Part of a small language model's weights.
Size: 12 layers, width 192, 6 heads of 32, vocabulary 8192, 12M parameters.
Training: 357M tokens, 5443 steps.
Each number is 128 + 32 x the weight over its row's rms, rounded and kept within 0 to 255. Layers, rows and columns count from 0. Numbers have three digits each. The size before them is the row's rms in percent of the matrix's.

# down: layer 5 MLP down (transposed), 1024x192, rms 0.0668, rows 941-971, columns 0-63
# gate: layer 5 MLP gate, 1024x192, rms 0.0649, rows 942-972, columns 0-63
# up: layer 5 MLP up, 1024x192, rms 0.0686, rows 942-972, columns 0-63
down941 091:165126202177147076167098141135115137078139152065201121154081031167146106170147123162143141118119140116140130194154143142138080075117150127119122097203119126139155138133125133159101137153131124
gate942 093:153126136084139085147157150124173130167111163082154061163126140087107163129127133119086144122162061136141059117121111112139112101116110130103160145171143120121147165167149132080115163118139132
up942 099:114163098155125127146116121124072159159126191131140149154108133107144188124081147101160149105151146104130159123093121123080122161162080091128137124143109092101163163088118141095128101069156153
down942 097:114176162115064121124115164126145122100186129147113123108077129122186142116038166090077084165148135085126100078079102126105134088084115113148159132190042167099190122068167108123160151127114115
gate943 097:063088049144077178131139081104155129132107119121146160109114219131069084134125152125130091143176106090141189124129093144104148111156122145153158180080131115124170158105153127186168090089147145
up943 095:112144170093092082151154103189124152134169096110171140131129140207128088158066136106143140103192081112100177140107131095175137114139129142150225196119114063174087074170118097094087126139128120
down943 099:186130145092164118171127143094070070145091097172156129108104141160110148114139163205116140147130136112098161120153164162099126130079074100156131088118116092106091089115187115139104167176106202
gate944 097:116123169112195078165129129088172092093144139129172092080178204171117134143112172085134192175092150095218047096133100141085151147113123166178160116196119128117102119126137187146127145149133087
up944 099:137123151088148123098188060133141141098102144127134122104134096094059110118143115179124152179153129083141098132140155111095125137145081179100112127154105110079091111156173127114116169118136075
down944 096:137114149157142114144186128155187160145110138106139076112106107113207164192165117087123116115113106065102083120098167142119111122067135148136128142129099136158105140101112133076119167143160111
gate945 092:091110062123115133123130130089122148117156137107100094124136109185104126089120116143130106115117022130164159137124156114131117114099100139127101067111083126167147114105131095160126115155166118
up945 088:126138110093148091127130130106166074115132158071165159119124142121121175173145118157174090153118131137122153124118105130181130038085203134125109115109128182128151135107140195115150130114118155
down945 091:097104079154113148125144109156128195129107068159106138163115057155118178127141142130105093098143159084105060152080176052100121150101116084121150169109099069152168145170103156080134119108139157
gate946 099:126131124076130176137131150137214148127153053131141160153123124128133098141130065150139119137170073150133119128085104131157124151141112192091129097128136156163173099118091172142175066160184096
up946 094:091137076154174178076136150103121102104092168107093102115118155176142097139115141152075076148125080164131125073110113149128129118159098153108107051135161141145097117115144106104148102097097220
down946 099:117127084128128237087077147120131124155131129131113103149160079169110109040075145133119135112140143109136142171100118109104120116124143095123110125115148130174135076096162116017051127141148122
gate947 098:138151160140157131164151115077112116160121093119187102164119097166118135100183101118085145148092114109145096120141202205100121113050108141191114116136151109140188137080188156171110108128096074
up947 092:056144149080100143142146113119122148155093077160110141170135101082106136104110111077109154050161130152159128136171174128127190164110164118107141050050139109125161091119152149106155137164122126
down947 098:106128140113067101092125100162149171133089075105093152142072167099125136122172153137103117043105154134127143097114069102076149157147152090161107098104102165086106075113129153166126123117173129
gate948 091:158099148175155158126136124128127170090118104120225148156052146178135130123171145116117161116137116133132080123152124097145165099137154165141130145130105122109110090164153146136110106100108121
up948 093:123129123117074191152052130087113143140119050150118110144129089137136138153131145184124140096139082154122157105123145114204119095106134093162133125110179182122131096143100186134099095115038138
down948 097:090153156164071120120107123146067091106128145114103098115120136096145141148095170174099077182154098155070110090120131111164169144184166109133113171095098128112192171118166156156187125135135137
gate949 094:164101111130138090117109129152197134157096125071213106126134078109188086137124113160123152117135153133114090140143081072153102105143108076153136136144145104201126123143103141104136126100157052
up949 095:104138111097140120110099159146127152147145121100125119109122146066145098093143158087121131147074120123076104148132103123147128152088159201168098086129147108046105154079139110153053133141082162
down949 092:117161179150108115135118052137129072176102160145220128117138100165102139143148152145128068114111191098094156165100117141114109109099046113128132109170114110154223109095070105139118142135112133
gate950 096:122150114170123094081125145100041059085119112151138182163106178135133126072146159168138083148148195135101203097145119157139094099076157204085123155079102192191180122120211114118082164102097155
up950 095:066081165094172173097139137138118163141165122126112107176120111220159100166152090090145154098103115087229169093097150177135142113123109147134143127116116169124175184143107200167138115104197147
down950 101:181126132145152074080120159170094123095086161147110116150110120097079151109117172108125161123110106156114179176123103137167123076124124102170076142145140091088109078105162147136101145115104109
gate951 115:113071155150147134120135114103127138138120153071158105128095136125182167157115120083148145154147094194151119131129133093138187094146166070067094090075131093083136132074158135108168121149106063
up951 100:122112074173199134126165126108080086133154164127202110152117168087105133160087157068109065160112140121149163138058223113108114130140070129095105140111071096097138085110192113075096144099072098
down951 118:067109124165150176123097113152128163088157169101139164130077167071065090097052125131115088124166087044131139113107135142120156125144103090124182164181143091090146099102122127136181131090076079
gate952 111:179170053112150164160106175114104059167115077104159050167169134156167159061081115150164149079127140157089143154151112157114111122108140191115150156138098144115127126054091153160097116143113099
up952 100:135099144167071081092103062152108153081117142109143130072180074137154140135177090119149127159152123103130117130124143144147126137146161113032120121084171122130091048118189115112182103122118154
down952 099:126214142118106133142178112152180120123144119109103102065117102106110102181104178126140109136109161129112050087184172100148196100119113107171086099113145157099165130146150126167086156149165140
gate953 105:135101124128128133062057108188152102146104095076121124118097125103098079127136171119132166111120146123148097175181156148082175137123171142134023140116114182178143112115144111110089098117183084
up953 098:117150137064163128119153113149148105151131096140166132151116103207104130115130124168168102116152126067132139170133158139160189136109077120107119074164156080146142095132166133130152133133117115
down953 101:107147104124167159119087116136127180068155104111086153098108116085180107119110107128096124168176111130133204122135153161090123137132074143126117143122150141128178169109074168147092131092166079
gate954 095:064109081174129129104159130136122190095198111149131091062142143103126054086158080082145169156147164063109138116124126151176191127096184157116125114140123140139102163118139170154209122129098067
up954 101:105109148145153094099166155119125087203122110155116127097120123108112174163153132098145110122065087155062131114092093109143090175169113058080143099183117142156118158159093096137139116143123103
down954 101:149112135200098094134108133161194108114156127134080099153139166152172101157119100144155113140140159201166130130078123109157114148155156105091150140103109102137074136166113109153070160100137117
gate955 105:091157133129074145175135149119098167108176077096094134070094199107081109119168093119069132116126101146060061151183172078131094131136135081157101149163086130144123150148165123116116164126155100
up955 107:112108155164185108145106188142151178178098165092123096108109128145085127104159095176141137117085118115134126134068132105152103109104163142157186151129168098139095184096092060171152128079093089
down955 100:126162073098115107085146149146153128101172084131153096157113166162130135096121126200128134152135153204135146166162066192151139107112143105128147177124101145123119167174114162140093157133101128
gate956 120:091107167114117149129084141091116167143175068187121085114151093066181192138121127095138106151176127068093135236186142139110118119165120133127108144116128106166161187124093175138158164188135116
up956 130:132184153070076104168099123133108129149088158156163100054137118138135050143104087105185194129171131188153156082115142124139068118068147137158123100149127114069174161113191122119125153122201120
down956 124:196128100105110157146122142122116092124129144141121100091137123167152159134119110065170142109176107149155095118077100129114159097125156167152081093102109174160146183137094119116192106151127140
gate957 107:103160153126127132154183189054067088165128157145181158113128148151231175128119163153126172124089131125104161132206116110088177118176081143151116105112118076122138143110135163115118150103162169
up957 106:103136103137133124062122195112118085133143178158117119173134118100127171065056091165139216166058119074169106138175116048075115123124056127082162122148125055118136142126102163140114163057127175
down957 108:101149091183200174149151137154197128170118120114158137162103143093165113148114149090108073133059089151140135128134133146094169121168101102140130150100110143166153092146114153119185136130159148
gate958 106:096177103102113083136122130087117117139084122122095067163199162117137143191151107072091206116198051095174098106084102097172112158175138139123136158163199077137152138144116154144131080159087139
up958 105:108165136099108116148108111106113076152070167143109158176129111127094133171163112179046110142135108171131079119156160106096113148179132155117161181061167190132172150112136097181126138138113124
down958 093:145149075134124140101110134107120127123130113162121068164160142125200135095090142071086166104139173127090086089109107071125099136187162112096121167077190099159197125154143151138115068180071203
gate959 096:161099137122105150181120143158111166136179125099093142160176085115157098050129156115122122142106076153073133141126155164116110135063136072106115142103149109118094167153114162205121117105157142
up959 103:124097132172113154131136128097104130133116117144180219078139182114182122183103090122160119171129146160153086080135089097148068084164128129124128094136137129186129157178127073160088166210109139
down959 091:117152197115112137142116078163112158104127164140186085156158130155122159141158171168120094113197142165137177121133083130132089092095156140106090112140117120109088137126093162105180150110138102
gate960 105:181114154137137170098113152152125141123133088154161130082130110117149112116133121115193083092121181174181094098109165150071150128070107127116105093121086124154158139088145122144110201137139089
up960 099:133082093115179116100139124173133110109104160148153103137103090140111127174134159104129139122147139114106074116108128138083097108127159061114059144149114124156131103156170100109132134100097105
down960 107:174127146130173122078075089055084135099123148112137091161081144158180028185127125095122112157149074122130146149102097139134108147103121099112096166131129129183145123155185165108152119116120110
gate961 099:082143131133094076163133106136085160077190125105152147115110140091145087092096158136144140122112089127097155146097134127075196100115132104054171145086150111153083085124044181194160139120120091
up961 099:087154148164175126151185110098177136175118149091123126100094129116126047105128131135127150155103136117113110183131142174144134105134178091113152149144117142147135103101112146128162105092124174
down961 094:082062096085116134137166142179109167114078127173134118134166225126139158106178176156090139110086129116067077129122116077127108153107117124116074108133139084063063138115137160091108120170144120
gate962 090:114135092121108150094113099072109038145068030097103145096064185113138162111161170113175127113158120108119146154140140082174145156106143103168104135125141125095108080133185133125179120110104191
up962 085:201165070146071137103128076114090080123134073160106129096059143109181135061119150097193150100103134059149201168196140111207228150119098164165113129118106127143117126064108104190163118130110132
down962 099:156071099168134145164151155114129176105078202118075122099132082136120100114141152130123168156129109209101152097115081159113110114195117095099122158131101153153092142139108160135084148167133097
gate963 089:148186026106164105143103169181052097163140097088121136083133150122158123153119131137106133098122097131179144094135052112082090056121174158092092115127103141113122120110121161129085150082133087
up963 095:091158083141093068087161094114142155116183187100129161152122157105066161135173147196126126096089207052191094164135159052115130126133151155178116090127091134145099102087133164093154107065107123
down963 092:156184131154142133138084150171162093115066135122080104164128055143137112109076192144133128119125118154120129134133111191161146104144078168132135173105137131196130089089155103120127061164077125
gate964 104:172103069083045164158169167145127138085088116098102133157128124123123125131070149126127146098134162147141120133165111078112167115162162126138193118078094101164122173114126102155161138130135098
up964 105:194154153137106100147133100095137132120119099124088160137100182134155140190103117151147068148084113116133158178151163057159173102105167108150215148082134121162100128142088119124189048099167050
down964 099:189076153181096109099150124102125166112059180166121092093101149160136117180098170084151103133113090188141125158139160143112106110072143140139089107084100119150120141124081130077099125057107163
gate965 098:129162140075147133158163155180145117088182142084171147153145141107126123133092155075129140130104159155174142159114108083094090134188129108151137135098164151178203132112101089150130138149065155
up965 100:147112137143152111059146155110105171209105142092155153176176144181121067147068129184149155125169126101120157124111172119168092104057108134112146123101140147133205122130142109093076102096118168
down965 093:140187039170100128121145162173184075139172111150131073087123087156182101156130115137107147205101161120097081091133087129203121064177152144122147093138132158123175117180196123133071091143152127
gate966 112:067095160142081157118150185101152130126118121121108089086111156156101106127167088081110143056110176120087134148154107093095129162169060104092206101091107170134202106101083075169131133091165108
up966 116:159149084112154163116131129136176138136106106116156157133160136081102151142114139096092110128095150118118157129120115138177128066110129158140086129165131185221107113153165137127118170065105133
down966 108:164082143100202166163121183126078113095074144084113125158123136180091146109157117113100158084185100068142067132092141117176177117098167150166075134162152155138137163134166157130135133103198090
gate967 105:152098132130105079168123094131092096174149124167127144188130141080101160109169091134139126074118128156093075088150201157099130165129186142136118122180064127162171112145178141071113153119110150
up967 103:090141119161163139129102078146094109095166224124093081171172136140131124132150134153097153163149115117089169150125157155126091180114150122158140176140133136114099078141138127143136112194145155
down967 102:088139109144106099106148154118186154164158156130147128087108114151081130174070185089147172123114113152180116100093099109147174091121166152143129095151104076114118164156128156095077141104137118
gate968 105:130101112166109120132119147119111137060211107147182077195102119143145100086126186124108165116141138175135128095145097182141092126068121074122139125100167197140160078172113187129136127153066150
up968 104:129124172123112128156131147182095084062103136156041156147171110127167144145126097129093139136078169088143158146134100117157171081141062152074134063142164154125163110130118071127167074118119163
down968 099:133115101129129177110112153101133073157181139220153087139125127176153149104121137150110103106137126085125111174137127148125121116112164190086116115131158143076089143118112145143077188148134107
gate969 104:089108154098108090116135090115173134138131151070142097113137168125137145144147126122179165127069118169081112166104097187096110139137119182093175149140110101164114113065136180107142138090100134
up969 095:125178130132102176151154124173110144097104158137123091125143127057145139149146124065120130146169124077148139089116142121148144196161129150076151053123120200096143121075143080176130131123130139
down969 101:098103124144118148132181161147158138088048195175163162168158154120123123127126112079125124144137137102089119135099119136091166209184145142087138134099109134099138137149151101103147122174098140
gate970 097:074163091147190161139090086161121113140114108153061102154130122142143083166164208097068145079085073123118115167153153122158142113088150143107141083114160062109104137066162085162143088093149138
up970 101:107138130152101136183105128103035109100146084086139119145166167152173171162119210121123204121131139136159122066081128099105170125074118125140119093122091104115117153127086126141119071128112127
down970 099:103153166138125076103132079132077163122091116120181109180098121117081111124135097110138109127151131130147087104141207089095081112104093079134127071118117110104105149145183153124174164161118123
gate971 097:145142142133103069089101158093148098112146058156086100118125196161117159133136154121116116150088207193185094118178155184116167128070111096120067087123182157142111070194089074106148123145155129
up971 094:053101052139118120124121156153146130095103069095149196154113062125145056084189126110126152141115141103044108112167148113078132159104131117120127145066106162093105106137158090168126150132073144
down971 096:091143136139081147100101148078147170099098136124120058072154124149115090131170143052078175077103172152176079124100184155117096116114140138108131177037137061209123089097132129125134136184157054
gate972 101:093120117126137058189196110139079169144096113094114108091127101095177152103119130171095062182146163125201114133103081197087113168177158153114152164125065125116136106077109127087173087129117167
up972 119:162115135206153178170132139156150085124136134158142147169174130144103146132103117142137199106122083143113156144164123101187129110110063095163136123139132173133105115132092180183103101093099092